{
  "n_layer": 14,
  "norm_eps": 1e-06,
  "init_std_o": 0.00838,
  "init_std_up": 0.0543
}
Each number is 500 + 40 x the weight over the matrix's rms, rounded and kept within 0 to 999. Layers, rows and columns count from 0. Numbers have three digits each.

# q: layer 3 attention query, 192x128, rms 0.165, rows 86-100, columns 64-127
# k: layer 3 attention key, 192x128, rms 0.153, rows 86-99, columns 64-127
# v: layer 3 attention value, 192x128, rms 0.217, rows 64-95, columns 64-127
# o: layer 3 attention output (transposed), 192x128, rms 0.184, rows 64-95, columns 64-127
q86:500504468497515511473506417515451545422526560550547441539528472538481520513476460500543476509493521497522529435498539561490495463529507448456450462516494545554487504498470418471505548554494481
k86:516521510475458526483514569458547490520435538463390595559511522516534481441499495530432473569586461580538496504553490445451512497459525499516508539468528479479502509438508522448433505462511539
q87:536505465474529536460526469446535483431489563518519478536540492505515481476555466513475441483475498538509568462476524520493508505516547509510500520471551459511499481502537509523442523492474503
k87:460517542528510476525509478513523541500471492432471517475522484517463549471472528538513519500471505482485507484490475505489505505565545492542489429443526477567529478495448581447518547456437482
q88:551566409475531522509513482474507485497461521535487477519484506516552490492516505534500564458494467563482495489495521596555457518505439474496537533455506454522482524497457521492458511560478476
k88:469473562524431513509500460456498492498509526437491492472471495504531454495472534466557485559475510478523549509509483514601558542583519582524441540558493482518529534472571531453468461457432461
q89:531472501514517441518548484505523519491536497524481499537465471523544496500544516489506465501488496499500470557492519541524516513508532530549466484494498484490492519495514500525485500541478486
k89:501495501475523508414509555526552548542540479516484573449480512432487477478491502550507484522559490539471499479574473504579542530520497408524475477529510480531546453492443548535458516502545520
q90:486501471473545508526534445484522479549481479549468451447513478467546504515543512509512554471534523517497538470491537518508516504510539478454466515524495464451526541461507556476545555510494493
k90:549513426517509494501468521501505448464475491436529430433484524547534565520518480507519575561501507536490474543494523533532523532524504532513511517487492486528489451500459482489461461502534510
q91:542483511531521457480460491472512484466543511483500482504505490524537508547487511481460496493510551445453511513462499538423523518453541540479451494523478529486513415533445535470517512538530500
k91:534564513499486476535516518506516484457534495512512597542532513508467556466495495555518533514489497557522508544557534498488448450478488490530539479504596480495479489481513531398520497500558557
q92:484483486496509523562423475450450534490575462565495522525545587517503512536525584519497503524526476504523503502485500466488518458470487479487502502496459542535512494522460485474467498540497462
k92:442473509486511551511529558523557409553493540515487594490473469520472462471516499517438435513497520490493534478526466462501487530483533508441525471504506470504544503546492515514494542457545511
q93:493515470476535513458524455542454453482537537521556424492473487486504502486482495482499524460509513455503442524566508527514531463555463502458499516559490506521483594531444490516504471577495508
k93:526538394459452516488511490500515503478502511488555453479473472521439478486547449499506536524525453540452480499516550464445444493457476488474549527469465537485558459527609575469521490468484433
q94:534477518525509479517481507522525502513497491503478507493503525452470547471483544500495505518445471483477501520479492468520490529510509513479501499489485484520452486505514454550554536490486555
k94:479500536542520444492514528478486506495495513471495422510553429480470497532499459487439496470531475425508539456595518463482526450455537517474514521502557507524536470507530522456529500478480465
q95:513482528526483514503544484481480498469536519559594462519507558526476528502481558529521493501493493500517513484500518543472540506536513517522510549517491578471532516498497483450485519532500529
k95:523512478538507510474529473547470504525479475431466532497441513471495455460556486457508478519485430529497447495530530509532538525544465479491556539476472563491579529456509556531475522489542514
v64:449480451500536496433555516490512610471459424452564510450495507515500565460511472488500541451530438523490510522462457497455482534500481546475520484558577492522485568475507516520512436551510489
o64:573511543507588523541429474388550462470459555509513485546589551507444497518496501530536584493483532412553428470403588537501489489478494426558464579532503508457507454474457471529478527459479519
v65:517538503489517507455493516482498486493482526468477541566528550493494514478472555557468510533455498482414508465502515465437501498523492479457493552491479536446497513511449433544494443504490510
o65:487539503498484491501492535485467511525522540499514459463509478547493522509538552460535490505482512500520488553479466511507547498518438505523500502485499453518476499531525479536512552520460501
v66:491541496511501525423496475462491533486484494456506468514516476509515520557542561527461465443455577501474523517485519508476485460498490534433516466508578506506432549520442504556521460475482499
o66:489489521480513492480479474514489503483537477534566504478525523544469532501491470459523573517531475538488492550485493510524478490489521488530501515484411507507503472473505450496530485506461490
v67:520534515493471500509541477507491494520478436490523503544541533450492489542478467571512608497459485515496466514504520510512549496499500544539550468405485502479499460501481497543534462451458501
o67:497572437532499439461457513495518517482530516512520464480474492526476531461477549458527383506493524486507464520453467539515516486506465502469502517512491467508449497520493469527477536537463506
v68:524484514509507519468456512530520540512465588483514481470583547479489543480480481521449520531505472476530471525486500536473454542548523482537543498527417453567553515452529517497473411543467522
o68:441517500502499531544546483417467423457538400475548473491452506534509507551549489548528532427538538545489583452497542446481509475467556540429484537601664559388507496555442514472487544462482466
v69:503464532452493418485474481511526567541571528538525465491586473473461518516521480474482459491447527508540519480489543481558438508529497502469524472508493548528479493501544493480558470558527479
o69:517438499527494510512502467502474462468482491478493503515474530516564507485490463522492531490531478469513497456542486503471455472523495514496480537518487525467497519474492562478490541467517490
v70:493531506475490478511484477509563487466455507500477513516494550572483497441454486573535564542519400497485505449472499502489494516540519467494577532566455516514529519477542472490530435498504551
o70:500523531546524465453467524480487487528521492494528503542540485468504517493545534486500504483444508482472527477486488482482550476493455549474432494497587485491488484517461480542499559514489527
v71:505423522528473495473507519529410545537536461502487538516431488453504524437495491525451499487535452542512477574555509479509506526531512507460478490495451513529528490508523525474502546558517487
o71:484501467505510510556520503496501486449485510494477521506523482475539498490484483522497467497528525471543506477491495494494489474526490494541505528494557518507531514504511528467476536488577480
v72:474505464435523555452521517544476488535567496498458542509563468437489513563560574439541496553481520474460542518542501532490472514561558505528447487403443461477535441505472441501529488533502529
o72:469510491522472499513510494506468483496487521503472476468454490514486519510470473479473475514491486548502499515509457498539567514531475526471502529514516516478514521516558504510496463495488480
v73:523496495494518507484494488468507472504498591527491498461522520493509529516493443477480456526503463544537512446472414534476492536509524523569537530560442474497534551479493479519440460512482524
o73:512513494514499494514502543439520493459470472497511459492493511538491439526507468537523530439486527511465450531510542504462521503466554433496477452484599498464507486586468496492497487537490465
v74:523561485539511481466480534485513439509546451449518548500508531496470463538507441528536523504480483518481473493529506530482502542458486458513542516487465494503491515479495486534468540461538484
o74:500506477464511558534486488511441534488488549502507433539501493494543504482525566511500471515493507449500530487461515474472580443531487537492502509494541476518537459543478466477492514488482481
v75:480451469455507547559513473474496531514485473494585508480456519553551540475531518516476450484505489506457518551491521467453465494480422460515481506562553517538582510495470492553504485502502460
o75:521509504539502510493515512531513485538475512468429501495515461484467486504470515499552544519509495525520505544497528522539467527501481494542533520472476518499433531499501538489486509475487533
v76:490505512535529519525463476489494447539506524425504481436498480496503471516505542468544506475505517476482493455577474519510457454427490479482500511481488524471539457494492474543558540497555492
o76:490476492425451469490518507565500527580492471513487506499459503547495498523499491503513522502527477504504497571500554501528480542541517581535572448472424538458480494487489512511539422501503488
v77:510539540472471495522478513472512462538545540496446487509599457510465505512487513562471481480482584520572493442516512511545429474511483563553505456451462499482482483526446481512541443460467503
o77:441464477547490482460505450560444521505514435550583490447475541484553565466456462507557475506537518505458496465522488518519567468511506459422515495495523550543489530529552520496561555468531516
v78:552509483530503434529524546437498475502459466547485505478462526500571468515586516500496491462541503514515510521482501488527491517486418534470490494511561550522498494500465549518478579484570438
o78:471467501510531523519511494572513569541490570475468515502501466511466533505485514492546430510488516511503514562477518475509436504463605429610487527467455454542525468486481455461537429463549576
v79:482498480512469557465469429547466478523496510460524522534522520485448468503491450513474494528506496461443472484526498560526577533492509480579480498487480451491496457517474487543555506575543529
o79:476506497510516475530519518473513510474487485508490508455484467472513517534483497468496486513509530516491506519481501480535482514518505535469495506507485493460510503517552517499492502527494480
v80:503467496510494528510531592464431520513564508530471476506451460483572497546527491478496483465508611525465473543438469487504544474454487462526432459562503508506487556490458552497482463511474508
o80:504508512478497516514523468521538523479524516472527498466493506484472519525481441520516505515505505516486480553519529495514489521497546493485531491493467486536519493508517475504504465513482524
v81:452474522534487460502509535503500475584481501473496517525543504464428489438543475485473512465450510403476507439548550483495527497426476488555559508510459486506475395489509485485517466507509491
o81:487486507464460494461489462496537507471515544475460460465453505551526526516488432494576498572553480525462517551483450544527476544566498535387497472459488534449576558450494504500562541399463471
v82:518466471489551520509466527523488467468569504515488507467461482473553506515451441444510465483507535493518468492497516509495537521452472514502448489540544478534522517510513460452450485453488496
o82:489532506501494507512530492511516561532491529466490508481475484493498511509506481485506490501508501524513496534497496498503505535488541477494529477492490499499524502518509518518502473502506509
v83:479520435495422474494450539442503485551506509521474559492503489525533530493446495526532547520446469469462515492537477509486530538485544486553500509407471474455493452510491508436460521566540491
o83:498496496483495543525519547497512484491510482519499492514508496533490435492530531510441462509496492502509518451497506497468482461491481541457507494494518514498476505476467474502505505497485474
v84:532534469534557562498529490505511448515539492527481494494469532493522547514501534549445510502503516500530539536506496487405526523512501499484426492569502513533531557472514473500422484474475440
o84:493459457506517472501511423499486529492488521482514459502511472485478484509534474464558521471535511520482494518458528479520459504444565421554510517488541460491456509533471502483486518542540518
v85:466496510528500557469479438565519499492505537505469530456493539522563523454427542428501531555480426463549523444533492494471531484525501523473523501445457463538538508507480439457500519518513506
o85:506459486467505479551522545461465436550478452512544551495489430494483446504547504522451423462541505510485455523524478473492472511448498538542492495480591530464533492530535570486488552492541448
v86:477564526474496488500504560479493447525541463453469492519464560501496499468472485536510471472590442480476553538538473484495515542464515511480461443518540482494525410575582454476520506496480547
o86:505539477544512463414445408537561547464431523440492474597577490491506519520505527439445575522367494463518518371453519495500522462555465450522478561449523547466499517460460491519474425537494558
v87:609523469528510508491539454483481506540513522460552510496507496473455502506420505507524509530461480502530492533547495552496461498473569514564473509478473527520508483438525543545505554534502471
o87:502476476515525501540519529513497512486498496548449475478494529485519473487511501485512455448530505487498497480507487458446500483530482523474516512530513514537502534545497526481458457508532496
v88:497428467533495524502521523475515460511497454526536450422517440518549579530505536448444494527473543556554531627460456489490427522519485490535465544490403470494537579477485499571531459500501557
o88:473539480515458505544469441532509482462478510464523493492458493533467459515479492576540523489517508493521488441562550528531486508488520473486521508488541518482467523517525499490496510541490497
v89:528549465448509513506504503472474512544555559403473498563513514436497502526478468468466419455512578435497558511496488507460503520477471549535471500514505453493473476568525517523544507511468474
o89:474493484525494483440480481521532538485449476546440482465508501536492518518480470474502575552507476543476528499518479502500479477523498452481516449479476563477514531462481487411516393484525526
v90:519499475475460518523537446503472545513568402535493481563503449517465510494488514526528519520502481498510475551513476568511532484403487521550454492488552495564445450508510516492506513548461493
o90:511512522535517488511464469527510488458439502502474536549533549518507532442429504502447519495519524467482508386533510436483453401602463476440541522500444559491504516517495521503468496509507532
v91:562534518457460499528524478502519486475534500543494452490547463526442573485480463544523510596494492546548479495445508549566488505521507460518516486556495516489548527483462495487525498501513506
o91:469505480583537451533440471493455458443517464494494475539467534443600436529517538497473481473510570470443533484514471548472526547538471578440419523521535449477472487575594532496490472483462497
v92:578497549528476512536491498519438514516482473486471531546360541462503451451478480552482518477537532528470413388549518469513520480492474437533571554531478512456525483502507545478487540474526486
o92:502493449478474455502539613536520539488581490496448618454507443461593525503522518514518468505507529509502536590440486500490496506495492534487460390440473496544487501495470496473524544552543492
v93:545525467448521477499509464490478519526504494560496476527601415495438556554559517513488434489511552581453492499496480528441482478445524459502491499477543515513503481532489510571486511471479476
o93:515486485531534464500496473501467479470529504530501468485487559515529479499473507458488551496488476504520488532521512511494530491535473529491493517516436518494446530479501490496545474477473511
v94:513498456509520490501490496474518515515521465512479482522542493501434452446515451501491486535491525443547528620488403543491446500477476486508420480526535515497506496498537460471484563511524457
o94:540487473481488549529518505533459484469480521509471469537497529524548529483482564484451522525495458529493541394532550432487507498498493513492525539476520484494456512497510546455466472503492512
v95:501501478555562479532550519485506470538489488509472504490427524474503478481443491537501497505461570468459510538483494491521498541539501501572468511476526480475494521485525519481504545495492532
o95:495511479489442525526504529512507502511462499468458496488514497534465491516511529495495505507512460514476513483520478504495454485496509491484522462499495504520517498536502509503458463511514467
q96:481520487505462487524531505517534534528454447487447524471421476465448488435526525510534490520504500490462435539444505388546532510505575405430537522515541553484515584554517497525500499575529463
k96:476475501486473524515494480465433518550503518528563480473552541563480481512487514513542501498486515494534507415481508527463489474506466534538567508458454520507456525452551544501473540510479507
q97:505516488445473548565507469549507487536437472498503515459560495490518471505444491552513530505530519533491561513517540422448509495549507489465426473495526512536516523475510478456457558502527450
k97:450442528533467401463485509553524464504490503506509463462533565466439542548534509494504483541504520490489492449490475548591456479462522483528555477498513531476499543538556493481558510444480461
q98:455495465533513477420486535494513534540560504533504499564580515544459451501487447462482481478430535509516505517432533451506474475420505556535544495496472465467470465461444501501391510447558523
k98:551523539464478507495503447543490509455535472438480537566490531435480542478549500498514536487562495495443523487515572497498554482494525490536484571543543515516538462527420469497533450481525541
q99:509439482490565519423506495477451430541518458493562438465525564526500417512512571424559534498492484528491455574513496465466537424523456531515501509560548529446524559479553481439511518515567460
k99:489561477486445483570557461527485506450506454508465537507484419512511538501493495493448415495513509527501531440536514491488518503460477525438491514501457449488534474499557518453491498491513505
q100:478534514482489469483460440497479440411471545579563527529587509505436525536499593517462492528544423508488414495481524583432467511489498437456549536479556529521454481515439460502512504498527618